{"n_layer": 8, "head_dim": 64, "rope_base": 10000.0, "bias": "none", "warmup_steps": 200, "dataset": "wikipedia_en"}
Each number is 128 + 32 x the weight over its row's rms, rounded and kept within 0 to 255. Layers, rows and columns count from 0. Numbers have three digits each. The size before them is the row's rms in percent of the matrix's.

# layer 5 attention output (transposed), 448x448, rms 0.15, rows 60-63, columns 320-383
106:134062118177099128071085103130183152120176125125127127095116161133127140088189127152138110192117125119099090103188121139106145166190155144116142127132178142102074173133173202158130113166209173
094:132126073179088136194083124103179158117163140134094126110147117120086128176103106076094141098105122124154130157156157148173111168083125110127133137158113158138189119138151082152127125099108093
114:140142123105136147107129111102096162144127143107114127058126135089120150156124168198101078047184125104128118069133181106070127147079164127096185132114145125088139124171104108141170190052127145
108:128139143141166131142149120111140172165091120142086104110120105107078112122133127125062160149053070179124140183178167179222113114134104169117050114155139185141153137140137078083181129158145057
# layer 5 attention value, 448x448, rms 0.0958, rows 61-63, columns 320-383
088:107154082133075142086100197128132107130091162127097118135135198115177166068178136125107107117129112090152134146132150144107113132124164098080087165063128183155119148175096129096095122153127136
105:123119128148096161111130153113173096125140122115121183136117099108150170104106121137161150152144138121132146203179149116122112111147145163126114127169184130068091130123195146102117119134155127
094:103124179118057091148201141068117101143105165088134104091157152150048074049115130096186064177081105116133117113141131114149081117104155118129088155109132116086122123167073139162170136210093135
# layer 5 attention query, 448x448, rms 0.0765, rows 64-110, columns 320-383
100:093157137144149121161136093100141132124168145122115158061163094159077175124165181164150126129152107092075093087164086109080144144145167092155145111086104175098100088142136105153074129133088097
105:123164159148135119073095182130112182071153155129169120147136077127097121096139166168132156205117125124108135137094118161120132138087114104119127112110153147132087142097138106096153110106141045
085:110163151183150084138112060127110181119154155151152189108162107133157203083195133172132161117150163138069151137112162099121132115112087128153179091140162067129076139140136107088096165129188108
081:098192166144086133099098171139156183101132113078116090040122132149155120094128151150150115209135183096210112085148162126164114142083091186125106158123123067157119148133137133101095236097140109
082:164174147117144137167123172154150128164092112168164152141108074224138141138102173137156103193096108057148136074178119185154152185076170123149130109168158180109134156140119097124119059162106089
083:193062115169137124098110127133134093117081154096128141171123149067119105112141142112091148063114114122198105121143151145131130133084170153121123118156155131141116155102113141097129095165173101
091:124122112084109150095155140125087119128100131159062120128127174112119068137169090175083094120152115143114133131062108144123134145170172127160144161085095125128123098090168124117113117138089155
094:082134157155131107138113127147154111133150121195110174072135169158095189102166083136143092044161126138122111142105164123121143138147149111148154105126079077099134058143154079109129151153125114
086:168196144117097175134101069135148176140121084127177152143154118137172154117175126134184120193130185119129141158160146108174100122087163207105176159113145129155132158155154095139051151130149105
078:131128099120127163150134147136145073081120196068101139157117125111169058117093062193058083141189135087188087152160116113132143170109102224113110099083102113124145142160145178090076135125135138
100:143104163176144073111152089097107102179149086175149105148122100151144070147077068127088147101109117145135151191170129201144181148119119155098110143158159128140102128087114084185130027199157108
099:132084105136082190110123135144142098118117163103126158094152208075154142149159120091114108087077116133132131112157163047178153112163113119147143097147133055126097141187180152061106163121119142
092:133116059154067116070098086122169095167073130126120166146097102105174073169093096141073197091172080149159120132147145157121170130123137120113086099177166130090081110111088072119200088155165126
094:136150116126131114106165134082096196150155116143091143131156173127097149124126159146133143035167104134091203161125109169134086140179139050116108161163078079196104124073182124158136110073113124
087:117106140109104114210169101111069131114114176222095165083160183139096168152118143144195102136180155133095113152125160137158148141077183089229145155105052172128177118100170137112120122136127094
098:096109126091090151136116193175165169129114158134148162082119093171108137089109188129126065162156153090124102115155124107129113125145088120161161081112209172146154210153082165075172092092071118
090:115166186086132153157078106151128235105122143089090129151126133158143151079116178076168094129143093063092165117139107107107094114099125123133125143141116128088115160118122123145149144146108147
095:157081110124173093135115133145168122141095141061146117195100110109151160140190111086099176088140166035174121113153084129131124144157090129165077137128180144125133168112098164136130076160092116
098:110106147120161100107096202090164160142114179186123080131130106138061148051191159199137143125152059181085146166131112165090101143147141069131161118160035100132095057141088099164106157121140098
092:130130167133184119118113125123128120160150162186166091151219131152125134125143131122157097120078137111091112111156139137131083113141154056159121095144185173132154151091128156120171106162109194
091:109166112118156184146135197138118144162143103102100163158060114140101155123119121195111140140204127131176169082149074071169108128173157111141160104124182100124159196141074107125157153138079143
099:169178115120178070091132107090084158089173127172110127117109107150100150171122097164069162134127115119115185143124117191168144171139104096130145112159127074118104128097168165103146119145148117
095:108133133153103172162155140109181098157150199083109052129102105128135154136112143115121171110151106101177088097126095089162119162157103160110112105184177121104135075154185115107152107153109195
099:122135132138198139142097100084090083148104141132116102131071065136103081144128132155097104148132093169107130147132147138098148158117163123203116135139132123135122086131080119161141129127193100
096:045136163173158165148182150098164141102139131121141132076139133139139123101091176054163074114104087152082152164092123137067100160066092029154143149171121142133134128154068073117114179125003163
103:106075153154141065195153075163141114080100163138075113107070140102113150164152107180135122115116114101133103082114113155140220167128110111174129131156144131096086108156113146103144127122098142
098:121138163154152176143094131177148158107124113161126105110122118114126090154145133123140098067090154109081110113099128164114150123144116045138146092126066123135125079159107126102077131080140125
102:061182139160185121102121177167148169146112119082126154122102082191107127104135201147080132117109134101101105105166077149078108091142169080101167107092199156103154079100103118112192097153155101
102:138104151114140097144130119112117165109165133135123143149117123169165175151114104154174108138100118080098111171092144148168097092179204052062141131084105051140127105112158131108150230123165102
093:065108156148110111130095103116186187142132169140136084147131172135149135100111084092166131101114157106125112158104141071140128066130125122094123144164113070197106119108144104119078210168130154
104:155099153148097144133150087081149128149115079093067098127132092100071136141132167131118039115152154084152088104106125089140123126118095134136098127110150149193189139108165148057137092100073103
106:187131142109109159130152155161190205135101179115144090204155103084152171122157145176131166160107142118090090090140152114113156121145126096184110191082174148107089125115126180126127116164227205
096:140124141126127108114186101156114142126128144177122091140132129126140117114159127074134158117112130122089062085125134203123129129106100093230146123129110133142158122128081149118208159141127182
094:135099128148140099162098094150121066124186165123125161141168139140099092160140109136155120130093184141096140107154114164117154163115145133142124110175176150139105152188133149080056125087080169
102:116150134144094079062085122121079118094160079140141171108121145111145131129157099122121123166120108157104103094088111197090152135070117189086115097143151144090166115184121100141130091092133088
096:187110096097151144065169102122175150156133083121114127157094124110144103146106148132104109131173081144165107109143128070128123064142102125105127171096140083136128101081065139185177154121146147
107:097098105113125143156142060114166161160197127169162090146112108135142192146146104163109110110112139138089118134145106135163098131120118166144161135129152177124145131149084103125120098174165107
107:106117087150097150205149063124115111114140110145176097154130159138146101112122094158110085106085126119139201087088159135206172115076110147141136119107095130096090092107136134175122168159143107
104:104123152134144124117175127124098199125183164135081084148167182142107122101149119112127108156151120090053175111111120140143082142173164117146101126120128159181060072108105157107082146132094100
108:143122162170137117069175120109146123138093110115127082113175144136098095160159144133110125095141103195114134156204137082120080120130162168174148132136190179080089129111127116130151143178157110
107:100132088125134141112125093118142164105136162165130143136132160148125105160118163134145183096089143104153160157073103084154135169192144126139166124166124155122125120108108103078084102118145148
108:108139161103144105080096147125113152112146148138119094144157146135149043076145131155099115130100094132180140035148120126112154111059128107127111151125148115174137138126142068165132156149164099
106:095171062088185131151198109115188141148066121144135167107103118104057126167154115101103134114156142143165179104149078151143152075140122118164151118166140147110120170122140180112138143101090177
100:092083111120168125112082115152102096171093133086171109159082064112086123178117135081166137134185059115146142144153214149111162223119141104098129144096120109075106148126118086144094143164175128
102:104127126121076163151145167095116208129117115157121157093116086146111150096059156108130099072129116099116108125127131182139136132158152138174181146117155218055147138177172164180115149137130165
111:112128129161073145152147106118121102134116047159122187068134104153104149153187100165098152085137091112145103145108132188143140123086188072162104092144111202128091080170052100106181096181093233
098:095091115135127103079172105131155136115111156098130150197154119156122108146129134112083171146159090113172097131110112102190167174144077124180139161133137104145161133168100103126067097155181100
# layer 5 attention key, 448x448, rms 0.0768, rows 64-109, columns 320-383
088:139119082157110160121064158111110111143134096055137090167139132104142131153116142099086144142107091068100124193146106114148144125117114139198125154156136123183163212061170152167115111157128164
095:132174071158080131161124130100188158093139114114153166094127133097067146098113127113077107162121120156146154132155139061083104158160159120159145118163071113118145106078070088113109089118125138
087:143099132135089104136141156106101099154089137144157151180182119114169088106113098179113104128117098119147110095139105139107124073109103163127153125115188096180189124144138119127114069135090211
073:188148109114110133163061069121113088054134104130108121113172098113161085095080140088069105158122127069175156102137096151055153137140104074171161141135155143129162108129123085096167075134205099
087:109077161162100140157132099110170185130175101152101178104090175135152115115132104167099189150130158144119098122081134103157093061107161124139151166141099108080116133118030115118099109126154142
086:111197184090109143104187203132098147153120124166104094117109122185106144095139098143156141147103129121096131149075132144157116105143095120099155144147122112118131124143092131106075121070143182
090:114113146170170156111183217102136146089138174113104094143145140109116096187103112068097135063121127133162126122183132177149097157080139140118151131119158088083097136172121147144152160174170150
094:137133106138148131062119193145132168120099120127117091167101163163160121171122161187114109178107154145105159105155083132145153145147110155131125130107126090118147114170158174130067093155170087
080:140150136117125104175065151102161180128134154151103131133122097121156147152129099143122146173085159167180134014097130183178114083101135158141134109148186099152155113142127045142184191086165096
094:112135130143123119081128172121096098155152145156143134122093134140143140164133170134139182107084169133105150161106136130111199198159171100122123085141098166123125142177125080178155120114113110
091:151158093124146168093163094129096060133101133161138119124086138148119125162110166128125146169049147187111109088110124105178158096151171133117162127146123081128176174160138169148084184151079176
100:139122052087115085126134160092120155124124087048137100133098067112124150077135149200143122179107087119153157119156123090087141134156094142150124134082120153139140132105203104125136058121155123
092:128169165088165113150178123113106148131161162092121138139153114130054145175111105148137084089094145125157062077080091104129183174150078096135127160139126133132193145133125169142187179165144123
109:211095101104146120137133088133123189108106185093127129134170111112076177125153130129057035101127141161102136104151106094101123099164127167112097132096165187151148054115175133140158124114080088
095:132107098133099145147074167120141155137165172054111093114085187128107152085167138157152143180126147081165111115149159073151119086153131183119121108053120058144112099181124097117123117117091134
093:103124117067115103141168077125096146169125176172083107104176156085067126096107091128115137109129183131181101162144145088073156097087127089115114064084076157179064132121127122138160102091113095
095:194095136199103135163162144171092095146155124162113167135174130107164120125152100185079151130067121085137101094163157107126113118144117149175125119167131085078134079149065141094087146088081110
089:090201130164167159137112162152118145128156176133137149148141147149103109118148156123119125092105124193106037065121150117132072102118171106177146111135039139165100122101105141107100144109127130
096:178136131093168125134137078113133157084131153111105090145072154138163107090141124205106119126154114137116099159103083113104168137121149059151131167137116117134094106101076101131095159068122129
101:101135128107143120107182114099143082126133139147099135076148157126155151137099135168134168134169141147126150181146122204115161113082114116124107118154108148086124122155069110189116098152052148
099:152126091152086110109121097126144106151156140150160091156109144047174118129097145052054137114116140137162070159112083192116140082181131087116120107143124152057144110161068093143173113144087139
100:167165103113096161157123130139152168092097147093076149147103086116124142122102160175086074164152122164122149119118155099175133132125137169191111120114097150117193084132168119118101147160118110
096:112112138181153089124072119068078068085112146159089159129096128112115065113157115156175158143152135117119099147140134142115149137095130075235112119129140168124091174142046126183052104123112094
108:143080131135097118114137075151124112102169082139106115123192109112110147137107099125169171063124143067081147077120115139117157065146133136118139120104087122123162135089097150115067118107111192
095:111112117133103156146144131134118117167104153135122137170122147088128124117097129092093100074127156129144077120077143202131174104141172076118094110162070110093095135099039142161140127133112111
099:084081142130092104082095102146106180148111119078093158192121108132075163156116132161175114173158157117103139149158174120162136200130127051144123124170100121179104084143185099046092145034152080
099:107104124121101076110180165151156175123124167103116138136113071166131096101133165093157133105168101078102142154085123134173122149139096092177084143173157151171151121151136144130144126126125164
100:112147179052155113134140100119150036183142107124056107115148134131125143112159110172178154149160149133165040104098091111129118167109082101105069124121061186116136179129109232146134165113218142
093:166137157166084126163115143176140129104129149076127137161167108107117124170064158157126030169149054136127113106149210164089084153078104176131077132171055116112171150093155138182174179175126118
096:132178165157182128128124175152099164120168165129141121165098097132083134129110144151107155104140103150126134178112143140091119206123142101113133123222161164157119123071117133125150120117111099
098:164098103186184147133136065083096084165088183160150153051151199117091064116214097103164166168123134128128123193129184098082124084099114088154078149067109126192049119152100085130152103066158138
111:132149118110118087121135129090083105131154116191101121126121119187134112136104119139132156082163100092118077179158148124179082112071151146200143118148098113111158118133106148047084134140084162
093:120177165149087114126155103130130114134162130111084128080119149193108139104155117171094147076126075060103114122161132081134146106085110141157111122160074109163106123192098081136140172130115152
097:154157099083166143144101079096138159141068113136164147140146099138152132121139089136137108147136176123140137181134079125151113123162118073136176144124113118147088124138104170109155075145154081
087:089143117149105178165078160113173200123154098166129126088069126160137114147158158159133063094101093134137140083120151031142146167170109132088074098180105121078155131119168125099118120116188138
106:137129142178166164153083081093116090158147097083207161106132144098101097110173046131115147109122148103115148148181165114132128115164117137152100114135116123160172158159132110113119097088086143
104:148114154148122112085146087081097061167125137180108124133106119133109133126091102142196119108133158092172086156156115114111110143133170131138104124174123121076127174166111132130114137184190163
109:090045155111188151060038164111110173074095104128180161152081149154176220137120150082123162145153093144139135171125122131143131167167111116092136167159183093169086159160090086122143105160158130
106:077141093160179136165169134113098159132133136107165117087140091126127081166118141136129149087125092125114085148174077102185177180097095151168078159162124117119147190195114123127108152103098141
102:083155071156089060133102069188090081089179170105082085134140100082202134100137127094194190135088131098125114121177095150092167161138110106129063092142172146166104115140137144145120105124069102
099:141138115116113156134145160121130171119140129107106168134148139113087084108185117164076109135144183185169121153102126138103090128088154095107148170082119095141100091100121090225148084170120164
108:155168141101166170127108141158106074151113095110143131157135119123067149038100118115147152132138147090094085143136097051145166159147124143143158138102132191094146125086099168123114083099101144
101:143051161131078142141118131114117113114152122130089128113130144108086071145134137114093109117144162078116112125150162166123149115165136151166109099113167126124109152153129124085159153103134117
103:136075184141167136131120089092145092091101138161032143115108158129122200178122108127141200118115103139120107154111105147075111138147057179051128137113121110150156107107182110036081140115191095
098:147115138104154110114138075153104202062098150127078139115118148209155130173195120168174065147072173084133145148118080093193107107131108124107121083135081172159177110143093100076136110120129071
101:038101110120149134095131170101116165166098155101133164101067146154167132117114077150136108126135204115105167180143202126138173134164144166078119119149043137197152069104156136231110058125137129